config.yaml
n_layer: 12
d_model: 96
n_head: 3
n_kv_head: 3
head_dim: 32
d_mlp: 256
vocab_size: 3372
activation: "swiglu"
norm: "rmsnorm"
norm_place: "pre"
norm_eps: 1e-06
positions: "rope"
rope_base: 10000.0
rope_fraction: 1.0
qk_norm: false
attn_scale: 0.177
bias: "none"
tie_embeddings: false
parallel_block: false
init: "normal"
init_std_qkv: 0.0674
init_std_o: 0.0
init_std_up: 0.0674
init_std_down: 0.0
optimizer: "soap_variant"
lr: 0.00813
lr_mult_qkv: 0.7
beta1: 0.95
beta2: 0.95
lr_head: 0.00587
warmup_steps: 200
schedule: "wsd"
decay_fraction: 0.774
decay_shape: "pow"
final_lr_fraction: 0.05
batch_tokens: 32768
seq_len: 128
doc_mask: false
train_tokens: 82870000
steps: 2529
dataset: "wikipedia_en"
Each number is 128 + 32 x the weight over the matrix's rms, rounded and kept within 0 to 255. Layers, rows and columns count from 0. Numbers have three digits each.

# layer 9 MLP gate, 256x96, rms 0.203, rows 104-152, columns 0-95
117161129185118159164156136089179129150131110118182084149170134154149107126103142102128215162114104081116179067103139101112131155083115142176165121147063095100144145130103124103135173148205119189098164120107129152121115113099130122048136103166084079136067133146113153125080099094126133114
138072137170118140200126154112184129149096105116134097172125119084148134138110132081157142103200138111059083077092148096151065126137079084157106099162076141159121133112125160073135108105174155121044151127152093094123127143172145098114146104173156131092156099130134135094121116190117150117
133078112155123072133159123128064098136156099051141142183168129107087151122125129103129104136149196088111175098114159081129097141148099127112090101151091107125139158131118091130115149082174095105147134069100123177147093149174135107118148116097069176149157175124117124158150169135124099184
082126107122180183092196176179130152090090126159108159074151175167142094144128105106176154161122133083188119124140150117126143129152153158078167133144073132128139144121101143126106139196128167119074122179124139138098161116141136081091136170122065118141105113108139160201178099172102121147
137115142106210157135164036139088108130134127130121186163085094152142119142121116143145168145147080092118117160131157121147140106115115131161113040131109148123140182116085163145122093123133086153074154116127154094120113052120132164141118167126138132138148140127069138090104110087135145149
147083088123089110144129125087164127113115096079136120152174168104111095134107094146136079162139141143141093075120129160148125135097097127153153112119114166076123141081148169187198137173164140150151132184162155168194115116133182054161101112160094098147130108099138124161129124132149154131
135128144148127182154147151139191097130115117112133123147097156152144128141066108120074119166101096106162144122191192192059126170102155160187110148081145133119174144124107154142100161140080161150093094168156111152127112110129126142147139188124101144157119148114132082135092137139141082146
140107130129181076159151147158146105127087131140176143097131079122112131136181142130171181157130091115175126173085105131151107127092189125154163139175108142153125136114152069107064179103123126111112112115164155116169110201159122181108114119058143133094122142149130143223154164132118155123
119100159140206123070108104211176112173054094133114070123153127083151144143077134132116195163175104155105125147038176127112108118142137136202144099157132098054146119066163106157121105135113094103148162103135060150157127092135146129090109146164146138155103086066127145137128144100197129166
117113121137145086164077144118140162126116106083100152104164124167122162090151133123099108136046120135082122141123132121150067152155110138119091158143122108132147162138087140057165129137091152109059114151136162118167082151129133148146161177159145124123090035133132088139104068102126117106
105149041117130122124141174137136071147127163121165129107138079161107128088096114105173104086111077127091073122160104123201121092126159149079174116160082131072160113107093115106140139141138161032104067216106134179134065159197155120135174220125149168108123121162215101128078171109066153184
110115143097100093129149171126119102053107159149144092151128155165126153159071105126041090071156132131140057101159134134134103184017150182127136115141143073133162091118098140148085134072094062127097116122088166083123141074161052115112146150121138167133138149175171128136124122130101133112
102151144045182101103216111100116103097108102105074118159132090129150075141111047139174121104133151146091131187117112138182125136141138065114119164116165122034102126175121112154162120179135125123094110109083111120129160113083207148107133147124077187111117123124121115121185111143165066139
072123112100125142132138136097160102158159176118098141132119090078117137122154149163155132167169116091123141088146073188125136137135105104099108080180173154125099180170122072074130133042104084070129105135119105135161157141099113163117068178116187195177149141145122156128125149141111191125
107135145138113160127141129102207148104071139096131106067096080158167140107118137137091163131135091118162105090187107182149129139131104107122131116125122172141147160105134163111141115157101080152140128177136103140186174107136073128105139157194131193169126103138149160139136165160093137112
129081127099125094107091141131164138137153136090136104142200125141105152142153102112174097095086168098125130138103154146125176072104104172182153112106097101158060098080116116066128140121124167152118113120165085136135154114171117086151179156145144170160124160112155158182159123098153153145
181106154085134135091129103131082154139097153143065077155083131152106121119121167129124138076111112124131105090111104183133131107089161101163113134091135181107141155075055121102089133113086115140153056146096171172101136104148119098146151129115072104182123149145171111121105093167127090159
117116165157072092143131132165118175124124100096077139043218134187137103166112119189165133170126180136142095086135153087149101096146131184183081135199117078105203102127155074163071200141167158142114075136147126127140145149167114135124104157123129164120162186135135193101124118107143076102
114119133166136135134154119136176151121088154136151129184094078085152119104135102071122122175107083150091110168058136099144075165151248168157170112161128159105108114111106109098080103148147135153134090121139120164119118114167047154090089146116109131105099157172162144130123066112122126126
118161147158133153170117119107173186160065089121115131143158099102133151141088142172122130129135138111158097148117168184142136111154075178126114115143121146191155113134117147146128139119125140121104094190149106127173115088066065122040165117183147106119132075108117166133085100141099087173
099108094082154086207096134154170163115160169109114145102120134131128120140102158180152152129134073090120148081135144095175122175143115105146109094156132097143097117105169150110117173116129114118139093112156132159101157094165104099121143121132078209096150084099071102165159158126108170138
124158141056120160185145094124141093081097122160136168112047130092165119167120118070119121088122142076120080058115131122175167130087132112098069105135121087110126136143117145090046189112164140182092117155128097194116207139167167150173141115099151118132160145085118195155111165076153086172
113127136166168099120083125080128131110085123111112165105169101126157050084029107158085139129150088173140126121106152144133121140127071113096158157156135137125107071098123113112130101199048157174083122121091135104136111106114112130108148162176172157108186074126146124153124126166163123112
031089130190169116118138092155158165131113158164131155197159121096148125134109185099160140194149107101134149124094141117099116121171117113119138125112188130200148130101143202100099090080149104140091131109095129201099129138167090179106097117166100106097104149152155153083109136185106126112
130141149128141099114144115163110120125117108151163108120138108118134134085131109112091200141128142121087121200106109103135103159111219141125100133153198034103074184125086173033105120070175094120101153112100069098179137068092175199113109076083154135142196135185081196109131086126166123130
148182155130168105112086151127176144146137093140138147113126129098096131102078115076157116113111124142123099141119138110145192132123132116127083169089141110116179124119075154153150144177168166167104145180138142179110123093193124128110113106111105189136113095094155123171168134086079075106
066125173118128123187116168122168134100116132115124184186144129145136195201077091069158206122125136100079135109122120106109102154145129117144171105054104123130192123079175109142181173170109152132068136137101156102131095146090167179127175116156100105087125143150114161111140149071093170127
149109142093187127137133151120103141135127090159073062057105113147139098127094110071058136124169125125128106102156139123112113124134049132120167155155152096101144111122096131146166110150121133136088139146133168176149186168219115099121159079149098152167105130117199154119176127173143177152
094110104083118170106100110126087174114051099123133129121154129160176040076073160137091126141146123152104090146122116096102149160106098129119115134144133148147117130110049129105160131153124131090178135155154129184151144099133148092103103102150147195132155153055181140109131159058110093183
194075157163087103106180147148093140118158196055107065127189117141135122177094165141133121106134067137117135154089137122137176093158161180174142098079129144123138101125109128172101179104154150094144069127075132157155126081119157116176163147091099118083096171164151141111114120121163112141
127115108117210155091168107144164130149124166091118162125126148074117137192149108175129124115076103118156083180134096059098079155083158137150157067159148127122081097182133148074126103122093158125109105172109078116118139117101162147166113118101125177144174172079136173100143103072122132111
126150127139133196078190110113117132112157116050086142146116143107131123135146112131150130128162159122148129075088123132177122190107138119115131147115154120086143121132139104107076070081094114134119074133142066135121138123088103172149132135105081126154082116158130162115086035069159144102
133097161088099110130106113174124152081167191096147150116180105135206139137141117133123074128103108092094083083072116137148116145133088125142138093179101106055196152125103132139125146135093123121126097150116098106145084113148162060159145118077191147120108143211151125141171174157212176092
097141104096094103124145151161128122115103108095173080115156106097167161114101161182127146175159119148159124173125109151155090184121133110174080139182141068098093151172123110159145113141164113169093158128184090102127119148189132095110177146196134168169106156118165131160166117143104089065
158189151095103148132128172077131129114125134108063136187066098095218127096128114113128140084101214148106123137111136091135081100125104079096141104104131189135125158152209119146127109108197143084088109160079112150209104177126128131094089127195108140112109119095148189107133116103114153103
053129159098075141104098098089187132159110117159104125125197154158142077080085138159113134105101209124089118134129125109136043123126135170128131120117114139115143077166110104133156136148141161137168143168169085129156174107115100105067148116088126146198121096061086169096134137148136159119
158124085123132091130138119057163177100146069146107063161129123101141089164110118131121113125109172092107126146147129117119089121070155142156140100093067165144140077102108122131127066047188078133167148097105110083110134130152162164128136147142074191051154098128138138114119175113112145142
118127094161132104148111107116144137115144110143122091117177137192168129204148062114174172180144064082095093090118093171161137123135121187122082080199075102175197168140109123133138138101128054128134095129132192124131126153123151124180164187097136137190125118167074113107118152126095096109
172136178141155073106118169100175149122166106142081127113070172153117094118153098096138145175071126120120133126094174096195141125090107154172136048106114143090125167135057120134139184138162090120182162196150124088124195131230069139122065106092161204143057130155131168119135083131141106144
072114135100136114128096135104185122116090151107142101113123142125161094137069195095107097091099108118029069133104097108148111111086165141073093062118158112099126149134109159091097058102162138109109106144125143134198069168154137142128123127153139163119124134121182138157111176085148121097
105165140090169157127136125135153124065117081132092144105052151141136106093137081120126140138124133073128111136162177171112117100117114132148151091138142075089077034118137115111138125133202177116105096160174135154122130129124144122116170152188117154179097111152116118122123113148090086095
076094095149163099147133150148103160124083086130104101145212164173073062102102130116092113108145087122107106103109141134148170146083138099102134138113083167067112187145127183060098125148121112099066075136123152116156127165127164156148092128106170074112076119099146212136114160112121103087
169153150119074131102098112205144163111134108092164145141143161132132175090085133147071137104177093103142098107161148086128136116062143145152126097100128132141145154135174149126070128132066122159118109113070178129117134088133114151143115158147124157131100101134132113136124075090076086193
089138121133134154161161167161119097131097155091105119080101156100064087077136104140072169181129134127111137110152134079146085149134105073169128069106082089139134160134111157110091167115093139162192169088111132104174106069159174138081157136104066100059155135100136146100048127112105085132
137112087095083149157085093114112138140098122108139132227191129131136196136192128080109152151096121063145050119125154106170127094115161135133138091092163163097113120082101127114068144137113071090115076162163099114100200085146109073095176118125146147119134166098167134109140107137106140183
045080134115172198138169179114148125093120124136130144125162144170068111102115101150150101127120130146100159132118063148096098107103144109143142098133118019163085140081105124050143137113198148104128117133127159077109049103169107120138146124146072119110120136119127098165080125145121157087
122091120132179167140123127138150201163132131138122112083150158070160166139150155122131161138159154125167156113158172094140153120120103096125061167177105150175169090129067159109115074092094143128114070104114127181088079145152122072110128159137088121134150095112190102080183114166079128136
092155173178144098105170112097136100132122165135117067113150217095137100149131108125127226139122079100083107119136158155131079105133109125106119077133129149169188104150112080092190173208073108137180141193099115177119166162204120131174155159179114129133109113161168171150090094093163099156
171102130122103117105112087135171143142142073189081093095135148166078050135119175123073167131121126152112140126089141127116098135146074119136138071128113139166141129076103144109124113103086085154142127163143103162137051105101120161073184158096138130129090128068109179134108177150106124112
# layer 9 MLP up, 256x96, rms 0.187, rows 104-151, columns 0-95
166125147077128146159148173161122094073148137101163147083146190142166133140152097077073080158081124186167077075143199084078116136143135167080123207134079135051127133144144126049142082155088096096114162109094165107104137098162132144150106097121121160124219065122105165103127143112148181153
134077085093141127152121124133146109090110120106126121160082168140125145102133113144122136037144091148149117098058105127165064165186079162145151103145079126110151140110147172107109105153142144159160140073211168084087127111082142052166191152150142175130123076188081153144069103125109107164
135141117138105168135115121118153081112149173135097131065149139088141132086078111104101112060153127099072094188137116071141056127191158098115111123087108153158109156086206109133144159122092191123129118140094169088092082097096183142134109123154116126152146150119155156143118114136125105132
132156065166149090155158141135156096141167180103144120122148088129110110124089185174137127157082132142080180162098112158188164096109109096125090130208078137096094125149117084161113094156115144072124118128143156119117043077141102177103113109140103127117139143181129146098150131092124108153
122054123118180089159161103119157155146127086135101158137068130086110071130139114085135200134173129180151161103133054117146110110092137169129097105139112137157138106145114173132192073123123093147096161107134109130117094049121140158128123152163174163117144116123149110144139119134155141142
110107108121107111129140129151197161085118108110164131147149146159119106029152119155183112113151118173100141119098158134153134151093139124162089121153111167075106131162143122147165137128143122123125176133098089146140120100119146099127135102155113130119173094113144126143105130168152116090
029111177079073107144131151173116085057170102121124128167103109102182141131090154120141140152130106117083084069132132136099114118124113169154167125152101160085106122114156128147158185165110108163089130130141122172114109150129179126152098199160121139102156142096154132107116080128090121061
094055130138129141157168175103161128108112162148116124176110150149184205115065160133112135114192183160144115142129122108084132100144150169136159095129121129177147139130181141125138107195131128119119093148181129156123127095101127154174148123142115123131073115050124189113124098117200161184
085137103040135127187134108101170097170142147101130148111131099137122099116182113088127131137196097155131157143078154109173106178145074141134030123142115127113103170171150116137168139111154137191160180115140096093090128181116175093124117098126136142145151112111148160086068143093130161165
100060181109080085194179165122080124179137134087138146047114098163143156128141149128124131170127138170111090126087118075111098082165095075158135120118129114131104186079096121086141179107117100095140120092150116171144130088175144111136121168141147094116161132055132098120115116165134099089
102047101110113115070166165144206128166147129122158100067131138124119134108096176116157141116099134106198153100124126192109079147087119104140115140135139130120175109183110127071140091089147118065074145145094087075170146158179093160117050164109127097110163138135084106089095143101178099096
167173175161124139205167142148133125142109150083156188088118085114118109160155082155120112146177031095155144161099108139135123108146127101178090184101095109177155123144120109197157120069138100159087175151079152173072198156142115140182081153143058096184139123110137098106130162114081186160
144161123168148143148075130115189110105146137091159143070068158108133082147079142106140130167049125078112163157200152123137155157122142180102108098090174168149163095146098167170078160101155146143113080185132172170081138161117072088094116145136131125125142133116145093110118080148104111125
216057105143182095176087117164113150132071149152119077144151107137133138119157110095149145103101155111093156116104105161137144118157132187119165118108165179123153134090092108145101193178081112136157123090154127119134084130077134120084138093083107184138129090154091136162156141085142100101
086151094120122133088068151159136120139119175150087109010106158119111112126121090159133129100133105100163115079121113099098128180116116101115109102120133132120149132119070166167135151162152129174088130197151079084162167158136139114091134108084140165117144186133115129147123192121157130159
111086150125114116111104110129131115099146186085137100133106155121132117121140161091120124170108150099108098118150108142175140141107124122154145204138173116097170071152107141146139116137137155140135105128127117127099143198165164072069055113121055086086086139141144125181175110198191120166
111109154132071139143134109132099138118160143091084060126154159144138120144105104116122126106149108171151106124127130152080121139119147132173131202144140082203148149088121133183137122120137174168153125132183156107137101133126142149124137153158131064125085112143100136148114065115129138120
133132092148072167091115127112179157130169187072106160186179117164142139089134074166105126135130169179112124073098128086166112093091116132100068141111090142197201100122124172164129113100125139061100127081090097133136151192079130135096109168159113128117179152087137125113073180191062177125
108144096140148190145162120181139099131065115138155085130093079176150122148101133107130169094130083119159081163118164149189159148127086182097182136065107067116141106178116103100120122114158092131079119153147085164123120115119148113124149132117124058107129139145084169091116083087088122167
144219148146173134142108102121091076202161126103140115149090171084139103099163104131071125090147132105120094189084140147176096091166172164122107115145099130135132136143126101181147106118143155144110146119131008109132110128122101074125097150075089122114127153098129149111096136148137135128
134221146145137103075142141127152075121127158158110110124146155148116152125119110167103096103181130131115130110153150077122119165149134120109169145136164112161101116106087169122138117118154170101126094176125101088144158078149082111112097139093136126117119096147151146080159125195173089157
101146161181085141140164081136120171113116095141154165172081130094078126125112151115175176075140221090142137129194126114155094015055151123089073134135138118125074131186111188107083133138119084152117111121104134106111087108080177177129076145134131115070148125127099151156148120132048207194
133207166121149133118141146107099108140142129119076079158103149173101089110159159159144102106127117108143124138136153119129125096131134131084135120163093147141055145171119162164077208105122155106069070115142097161116109113142128164071158130130100169127101103147084142089171111120085125156
135141128116127139145069148114105093044131082192101157138151096087158164123143157147139131112093148173097087157132119127122102098104108103080167134065121076128116103102143132091131100146136123138155154127136136134121108107150153093188139111161182145137111121136128068216147055107131191149
155117141172132079168076127134204184143096130193166132153154048071144113128160094172152137099097138115064197141094132065178167116101149140117157114151122078198090114089169142088117154099081102133162114128176122101169062133152148201131058132154148140150134098162174045150167113145139154142
140066127142103134126136144152062092134132133114125086112082096107119092068073137060072153088146170152149112119116145147148102120141098121157091055127134098133101090125159142116096138107117148120081094089127148119080115127083152150120107137111072192145117137133122110126063160075146161090
112118159169103101099171149172207095124146066133101119104115181137106189125188104088115033143145127145147142129163161134178125154172117160184105152216098108120110108149086105147117095111167090134171087072072135169133113200104161118102138153151111173175134161105157051096148118077148155125
114132081151140106103075103103106130124124120135069186082180111095105098112136120160115227145096161182139143106137114111131109096107103145108115102072165156126109083108112111145133075125105121067099146137179144067137206120159129172104086165101165129186149096143083117108128126164098106102
113120080136157184155095090143063107121079146148119126134082135138135121109115154124141091149184109114100136152164204175133132203131103091114160136136125135119159160164151091157119155155119107069158121141236140111155104070128181088116151120130122144083154091141149105055105121094105107124
089153082062104108089142108091107128129127144149127116162113132140092133155106123071089151078155077064245113183138132125125153150111145157121098157110128168102126168122137120143164117120078128167141090112077115105114157118117125140132039130118094125105126101144189116167151176171118182113
145178125181167146108146143097103051082194121138096157167079098109137169071185102160129130086167112133174148097168088206131140097132144140144084167107128118116130154071086177141097123069147167078072094115158127083094121125101155153170144103140142109126159146147149078122136143106127074193
149153123153103183112107203121134144108089151149166105174176139133156194136141122089128090087138166149089109121123092132112069109153158165133107119164159170114126141136168114173179097149102116061173098155099110179153126159142162094143119110143115098143099125126115124150155158120097124183
128211136094094157131118172092204151137133137132105112101175121158145162071152120142202107157169135117146102138157160110135101146098110169100165125106117155122104114111144147111221080152130120140131098095165185125117131130134125141107168133144097157161114127162067139168143184138169023089
138140125186086153151109146144132117136106166148071149131193121162100143152088075175162102111144127107172122175139078095122098063154081125143154149126182123139148143156109109112206126128144113126112188126129145209142129129111141080152164091127099124127146122106169134125077127117074120089
144170144112116105105115163071139105129106072098109061123104212136149099172130068093096100093079144156105115109126131146148163118153118091142151177158148102154078102188110146162042102179127147127103132129131130103116116124096085119177138212120120105102119114114122171127113115100083131089
099105113101108140106127182138120075104117129127111165103190106151100117133107137160094130147133173119134157116167151157166089144147132160111132117133085094163124130122124041159124154155147089082051138024140134154089153063147139123114112096130134105120183153150086093156101128102169100157
179146202122085121113125133142099130169061128167116152095151212161080130167139123142161138157137091119113182117088087153128089126146163174132110124141075122115121169168146116132110119145117150115168095146169108153137161097016145111208163133101067093125082147104159144180153112154126091115
133126180071164140133097132110114106202139134119141109131181137122130161096063081094139153112123189101086083132120106100115174078171182061140148109111117141068128138017149135133099107097117153166128097167076175052162108107143114100111122172174080176063124170119106133142140147116063169174
195115137129101116057155147133119115128148159102228066154117133093147118126103158155150078075131091117171138164154165155214182134095076174040112110094085150068153106119147118119151118141158125148150202157114077173169111078183103149171043148110127118066093149089048154088136086142083129136
110116159119126136126134141115127183136144143124145083070125142145085173122129104163141122168077109129140065132198146093164144105143105078161117137163076089146162131114126114131096124108161138137144148150110164143082161074135149157081130148051135117135100107157109131164106078120191152128
120089113096087164154148111120139099143111120127166141162090118161122090129123129125211075084127161115165117153141201109140126060112145130167082114129131145161107113202166078203093179223085146121068179165183138114108127154135059146100114165071157130041146073143155160116111148094161108129
132165118096151149167131156137136109118105169141154104088098116112151175164173151102090070161085189103139103130092115110089107075091128111181096127118135094145148126155130128096120125109090078086098161110050137045111123168101129128116117139174134121154159130114146169109147119135120089131
152155141144105124179099164126168147168150181115123193090091073093122121096124167152081148136133169099119124149105108146176149149108139114161125109082117137151127109098110134137093146126124154098156115118145145139147108133139114182104107154160094158136049175148094149138155120160060187162
120130103125189167102168103093142115100175145179112163062189103162142163131140034143145091086120107158092165171152116102136117113143129117153106159092069077137129104160085166128136159106144101118164112171108127160131146166100097081187142071114176139165107068083185143144218104063138169114
130088091068152148129196126155082151145098179122102101134195126138070124129166100133120080176064075167139072154161144173070170080167100084080142151103102143157122182166167066166111123092152183085076068131117145145198121138177130155092098113099086120103094162154145107118071127183158193113
058065114129121148141138166045086106127131081098106083101068139147139157144178124172099156151167133046173136166145113149079146173110126111084126148106146061103125171186155082034157107189154111166132185184157130132134111143170093181134123116149108101094134196132103168137125113116154122078
154124098083100175180152122110052108135119144104126115126040152092117250153125113115127151105128127096105136112180157166150143099095100136131115138162141106068151129193104103149163179117186120162197112128085110110157134099148132138103161121113089148068165148099095094098112164135143128108
118097163117149121095118117181122104197120164115084171107061114117128122176171090152080127169171152125119159100143085168127080138111158167126063173127054101174094100154181102102100174140172139100143107139183183120134090139168108063141190159132174117170090170173210100045076102137121119048
# layer 9 MLP down (transposed), 256x96, rms 0.182, rows 104-151, columns 0-95
108080087131090080110136083118070127137177116108114149102121059092187096120160097150211139153127111089101112120080108142112096160137133126064155121121187092164149147084200112248137124165143169137131168104172130115162123104087096161169150133161158098034124144110140115098111131122141114134
162121133192188137109148131171150114114102108155122089137132151111142123136094086112110132070120093104117088181114161153130106142153130094127146156134101221116066164076139118061173119157115124119130082092110166095108139165018171096079074151148158163076090069089120137134069108197071137091
109137173156110116141143125139124119072135154174074166113136155154053129110138113135120075149109150067131030114129102140054162146109122098112109093140172140109082074130100165056087127134102100118133127120109090140147184191150107098184094142102140139157091109115162094160141149105114124146
179120165086124118132161180088176131092133112119119131135068148097113116116138134143101163132122073154166097173094058097094189134124129141186182100078068139108124152129202107129125153114147151096146103101194141173160133112160108186105099126159140094115119125137163079077115164149111130093
130146078102143128136132126187156176109138118150138094128106108137141165099093128144160157176141157125125104151147168132149105133152158132101138149084064167118103099070118145061086117059164147146155156156154149123092145139129109183128152171142167121090077113107075111126149075079195141126
115164066110145091075110141089111133201137082144152147125140078152119130177113122146115096111136136134136153110130127127087155136136115078149127149179086113077113069073144107044135163188102134076139105087135175077147141132095127138153122141078125156097147125126119179119118110118066139112
178128195169093108102095090108126169193100111118135128132172118155154167104121129111097124117147188114182127137171090086196196143135111135163111070109155076126169138124091170060111164150137102115144115113161132102140103103137121071093165098135107137152122110146187131108111092098183135120
089119130099146030164138098124121141133123102083119110076135108115173169138105098143150069108123120086124154165137135126170157128110114137126075096154098126131182127145093074177068132086081138174095078105100184139146158170132173157181118147181114122081162145149104108136135136152116130120
097128152131122109126139174118120108123101082109125107124112125129080126179113128098133192158099084187083141118121176092105141129135135132156175152107140146113092131160109089088089120131108085105105092157079090127124164139144104102127116154081177084137058060039089184144120119078137118143
123112113171171110130147116153197157106056174169128153143135097129160154068114155129120159072144132099138168079151137113118173122148126165096116134216160152106156144129078137063110175127112067161120131117115041163152136116113114086109078103115156089126097073113129109113118123134130100161
079118155104142157159143157141097102116083135123141101123155091120127152132121106122113182132214131131147136179111182117122172078176120142137155150062137107147088180147186117182109099118182118124163167141153100158140064113153134123128134128119136131090164137105141164175144114042105139177
149162139101139164079132096168161149130090036140113086127135164128121131139086077109174089148066121129137095089103167118101132140123101046114145140072188118131136148194151164172107094168167015169115093176168124123193097150095034128129114152143183159138111134081111151125107130093163121141
119112101087157132108098101095101132109108108133138118172201154086178118118140050151104141114106158120164152096101113199126107108165095117129152107136091094145086099155151137177152163069154130139120118090172140137163167131123134053147120078153191153103145181107187094112094143152124076081
130096107114097131148075098122051146103071166090158153135111087153150078117154135161072160175071132145076128127123123118136177161078128109179149149142193143125103121135125134088175213109160121111155194087139110099163156168101172146138104136172092133075160110114082148157102179120096113125
109128099150162108124166100111125101136128104128150190180171138086095106124148127061145102122106134107100119124099128112178133061120139147170141149168147139131173096122126159062152147152090103140168095098110124080098130182096155123154187154178138117105076137092109020107139111135148109123
091150120138122116160192104176187151134091144083107107162109097096158084126118101098202108108134138132152132120143101134133170097098178126121133157085105069149112147106123101085120098168103145126122075092088128200109115140106134170148159162093078155158128147164096140183089119131183135108
118120117132137130137139124113058078145086111102119169134106145125121126121177120159158137081126101190179161145116130109154203106155124168135077201136110142100089112203125099139181137161121131094173154121082091102131116172105154128173118108143112082154100133139090127105187098116118109081
146102072125143149148137109099121165101154146073109133072039105090101142179158107114162100083154081111139135133105101091137065098096135136116144132135075183105137152083127139175096180089105110128150130096123148127156204174120185162110093116187106180063091131037116134134122109129181199147
137179094152101132119151130074116130118137092067172119100085170114153130138132127136111093077104184075106122166149124096149057125088236072098139143180110137192191171136096142080159091148128097078093172114150117134139118118131137070127088128127110141103111105104155157100129076123111145161
123053122115122139086127170184133165142094116117106167106116090120079165173113122142117100177110129120139098167064100128058110165129135106168040118132099139153139153149134131100140114185155085133164128134093097194160096111100157157121144154255187173117159091103144117149120103143092138116
103078183126155175096126104085166075139101162163110110119189095159140142112132137119108161147171101108145108113174125116086103089150152172156085126049172159099130185115133129082170146124125140124143137160098141143112103128123080160100103144122115135138155128144122108150107080095122150096
173142140109152100164130141129100191078125175151127124205092137142060115135114158166147111097173073078161122151161098035173066113127074109192100153125096180115139203162171112108133142156187130167192134117140119161108151122144035122124079101140142139130082154184107121167166124160161076128
147114143116139114097113100118093112135139119141127093151120146143080141106177122086106130165114205121128111129147119145176125157151150100142132130094133168144136137083101140140135156131107132096169167170130159179186123113105104078170091136211142149037138150130106140151142107180132129165
105134152146085200118150132132132171154126111101088073181183107094116136124118082201139113109110078108153109165115167198125125165130163126048101105146139127100142115103166121194236127122109167151109128186136096103159148112092143138174121135133118111170151151140156126064131088117114120169
130109149131101158143080172139092105178123132145104125119120167113142176201109102160104081096048158173143117199142152104099109138070085160108102125164054102085144063111127104205097095146140100130079153062121166188074119126160193116143085163143081123148095105161155123099142122198081122110
153162128158100139112093153144124150098075137159085121140134103120090105180171087097117164097050154145138149114118149156095155137123189162094120173202123101051138129117123157150153099108113146091136174152138143116035138122077117126170161057090183093132116118150098114128141164126112120092
103166141185187122104153092108177127092152189116146134121087115089139083165122152191116124164198127053164087079052085139117089120099139143092121144084141135124121134164107118200141120170124105144057115110119116136157123086060069178147153081122109158090097104120103103113112132168159127153
126144168144140116087134166092172114141086138119117165167135095149192189118075143160121128079124118098103078119113158126151125123118116099130160179177102129088155102132185124101138176083129142139091168193125174148118152143166084134118095168126147133142117074105170110117105101105163155176
075113076149120116107100102158094108155143128096083112105067108197166130162066152157109148098149148122119116122181088129094181118132165157104106090146140117153127144127160112147172122128092100100165117121146089123081120142116188144151125079191118122167116122132072126148104067135072050119
158101129177121147149129077131157140123096119125079151122135152135171159140122126153128133121092142134115083148184159143097164100106148155119151153113161130170156182143086150039089156154089073104083154143165061134127141100136082102063126143146137194139132144192161201102171133101156088144
168148087121162077105089163133187112114143125107103105142153148164118149151124120186133166086055089161137100096195131170063209135149152156150138126121170140148088149160089142179120197149117033133114083115146087132139127121066117130117081081149147137170083059161129088145165079188123083109
093150162090128155146127147132106109098157096175157156097129159123108073131112119127107152201136104120116096087141176154143119122129184166126134167100155140133175089120154118162171162029126161168130159175103116118114102148145172134127106166155180116156083063123177140089143105153160122126
111117122128155132167091138109161155133108030101105104124131118145121205157080118143125169140111128156124174131094098125074089127127129084107146137157131134124037152162157177075168150145141105109142174123148136201151082137077094171100159079131101133156112136151078149093119068157147077125
147140122116188091120125140100097101129208128099137085130127110044114136126139142098168114174163090144123118161102115108060127074166144114168124131139167083136105126048124120107103169158112112122115128144092144121061136131116114182107134127138120062180140084111141148117095153165117107161
158113098098128108125077095143064105139093123150145136152136112093072138128073106175072114088105135095098142132121122142119113126137120135186117065142168070122133108184159087101115179133134160116169117102087130083097134110143115158107143116255118088105103132134139110188143108131125123150
157134142140193118111086135157214162170142159160104134162098136137218146149145175102119170100118118131106150107132105157127140121137151083138142131122117064159086112135128170126118188180132110158187131131163095133142060162095134165189161159198115142100166085178130129120163098106128125097
078164091107105117128158121093108057201172162146094093148217158163200153116153151134110113115143101173132149098119117108117098152150156190126172133047135148142131135094159187137142097150086121144094142156167109123119137167115137192162167111134131160106167108165142109117128191102119196127
128171127058209155121130078147136140076140121098161097106164156145219149135110147120151083089139132090123091118130164176144115143109137139153052150196139096110107148196173167086097144162093146060114105153139096136146146124084105157109136136044104110127082120134130099146089119107174126133
122171162136095179115125140150115125127157113116166117106150092156136157129100152111175182151147114173131152135138165133156143118189128113189157124148099081104145137158100139160106221180104139138102107174114148137183086112180107124093076073199150144128183132111145207138143146112129151132
138133111112116101157164139160119096138108128111131075116112172140183089095140083140142132164098102122098161106152172127148094113110101104173113066147095151133155079099080143108130157119099127141158156114100113153096111129102141121114119186000181131136164162076156171131128066146070140138
126148113123113159135169146071075129105137141167207150143161049153121129068170102063154129096125138143145163082133079118145088131136123075143136052123125141135136146141130094074164135077073131131098089157154152189201118155165129089153122112255102118185119114109083158116113107174126133093
092137141086095129164168140077146172092171146135170190141118087117105091122170154110141118139157082137161090113100126100131105178120133176094141130135142145155126131089057206122124122157173181110168102167124128117123093159135143129138153124110107094176112104090132101129123088140131176155
088159125095157112125154080155151093137131145153144154155143067119117144182111095128190102132117100113099113134142172122151108095139145182078130121134123119144161103109139060176105135082079057129122127164096125055101078096148096150156165141131178096115096061167157137109102131110110088105
170158155057141130077102095141132135062105115210132087164188098062121129109155097081147137128171105167164171126083116118135134137094138183149168163174207105159108134075164183098162133093118143132154173133143124157097129178111123174152162112116175140171092129068156077172108123116118196154
083127080162135187181125127157171125092161174113074165113120128121140149148168116121141162144126094121130161171119095152063152132186110140166120121125110102085122162162102138228083087210136102169113151136130152100130104150147150146082143148113096086188142164115169127142159097162116157148
180169149123179162181077062120115119095136084183177117138033180150184149105068105083086095150155164158106081147147115155168154130129119098124157109125123156139153115044078152233084165141027161088152135206097113115147142172131155158105139164144134155119130086127122137142152143068169141113
128134174140149079074163111115114164077173178118084177115160146137106069127106115147138131162115135092176190081073144155156114125128127077124143149149163112078114122142128132118119053121140061132122076148100171085185085197175077112148140115115123082156098099147158114122127149118122084081
138118097155077098157147186115124117109143077120098125122082119152080193142156142084169110124113121157100164149189132113110110136119110167122165132083138123105162134190190124162123144079125098143131102104133139113124154129147133133118115169036079130140107163093118083157132105089152131087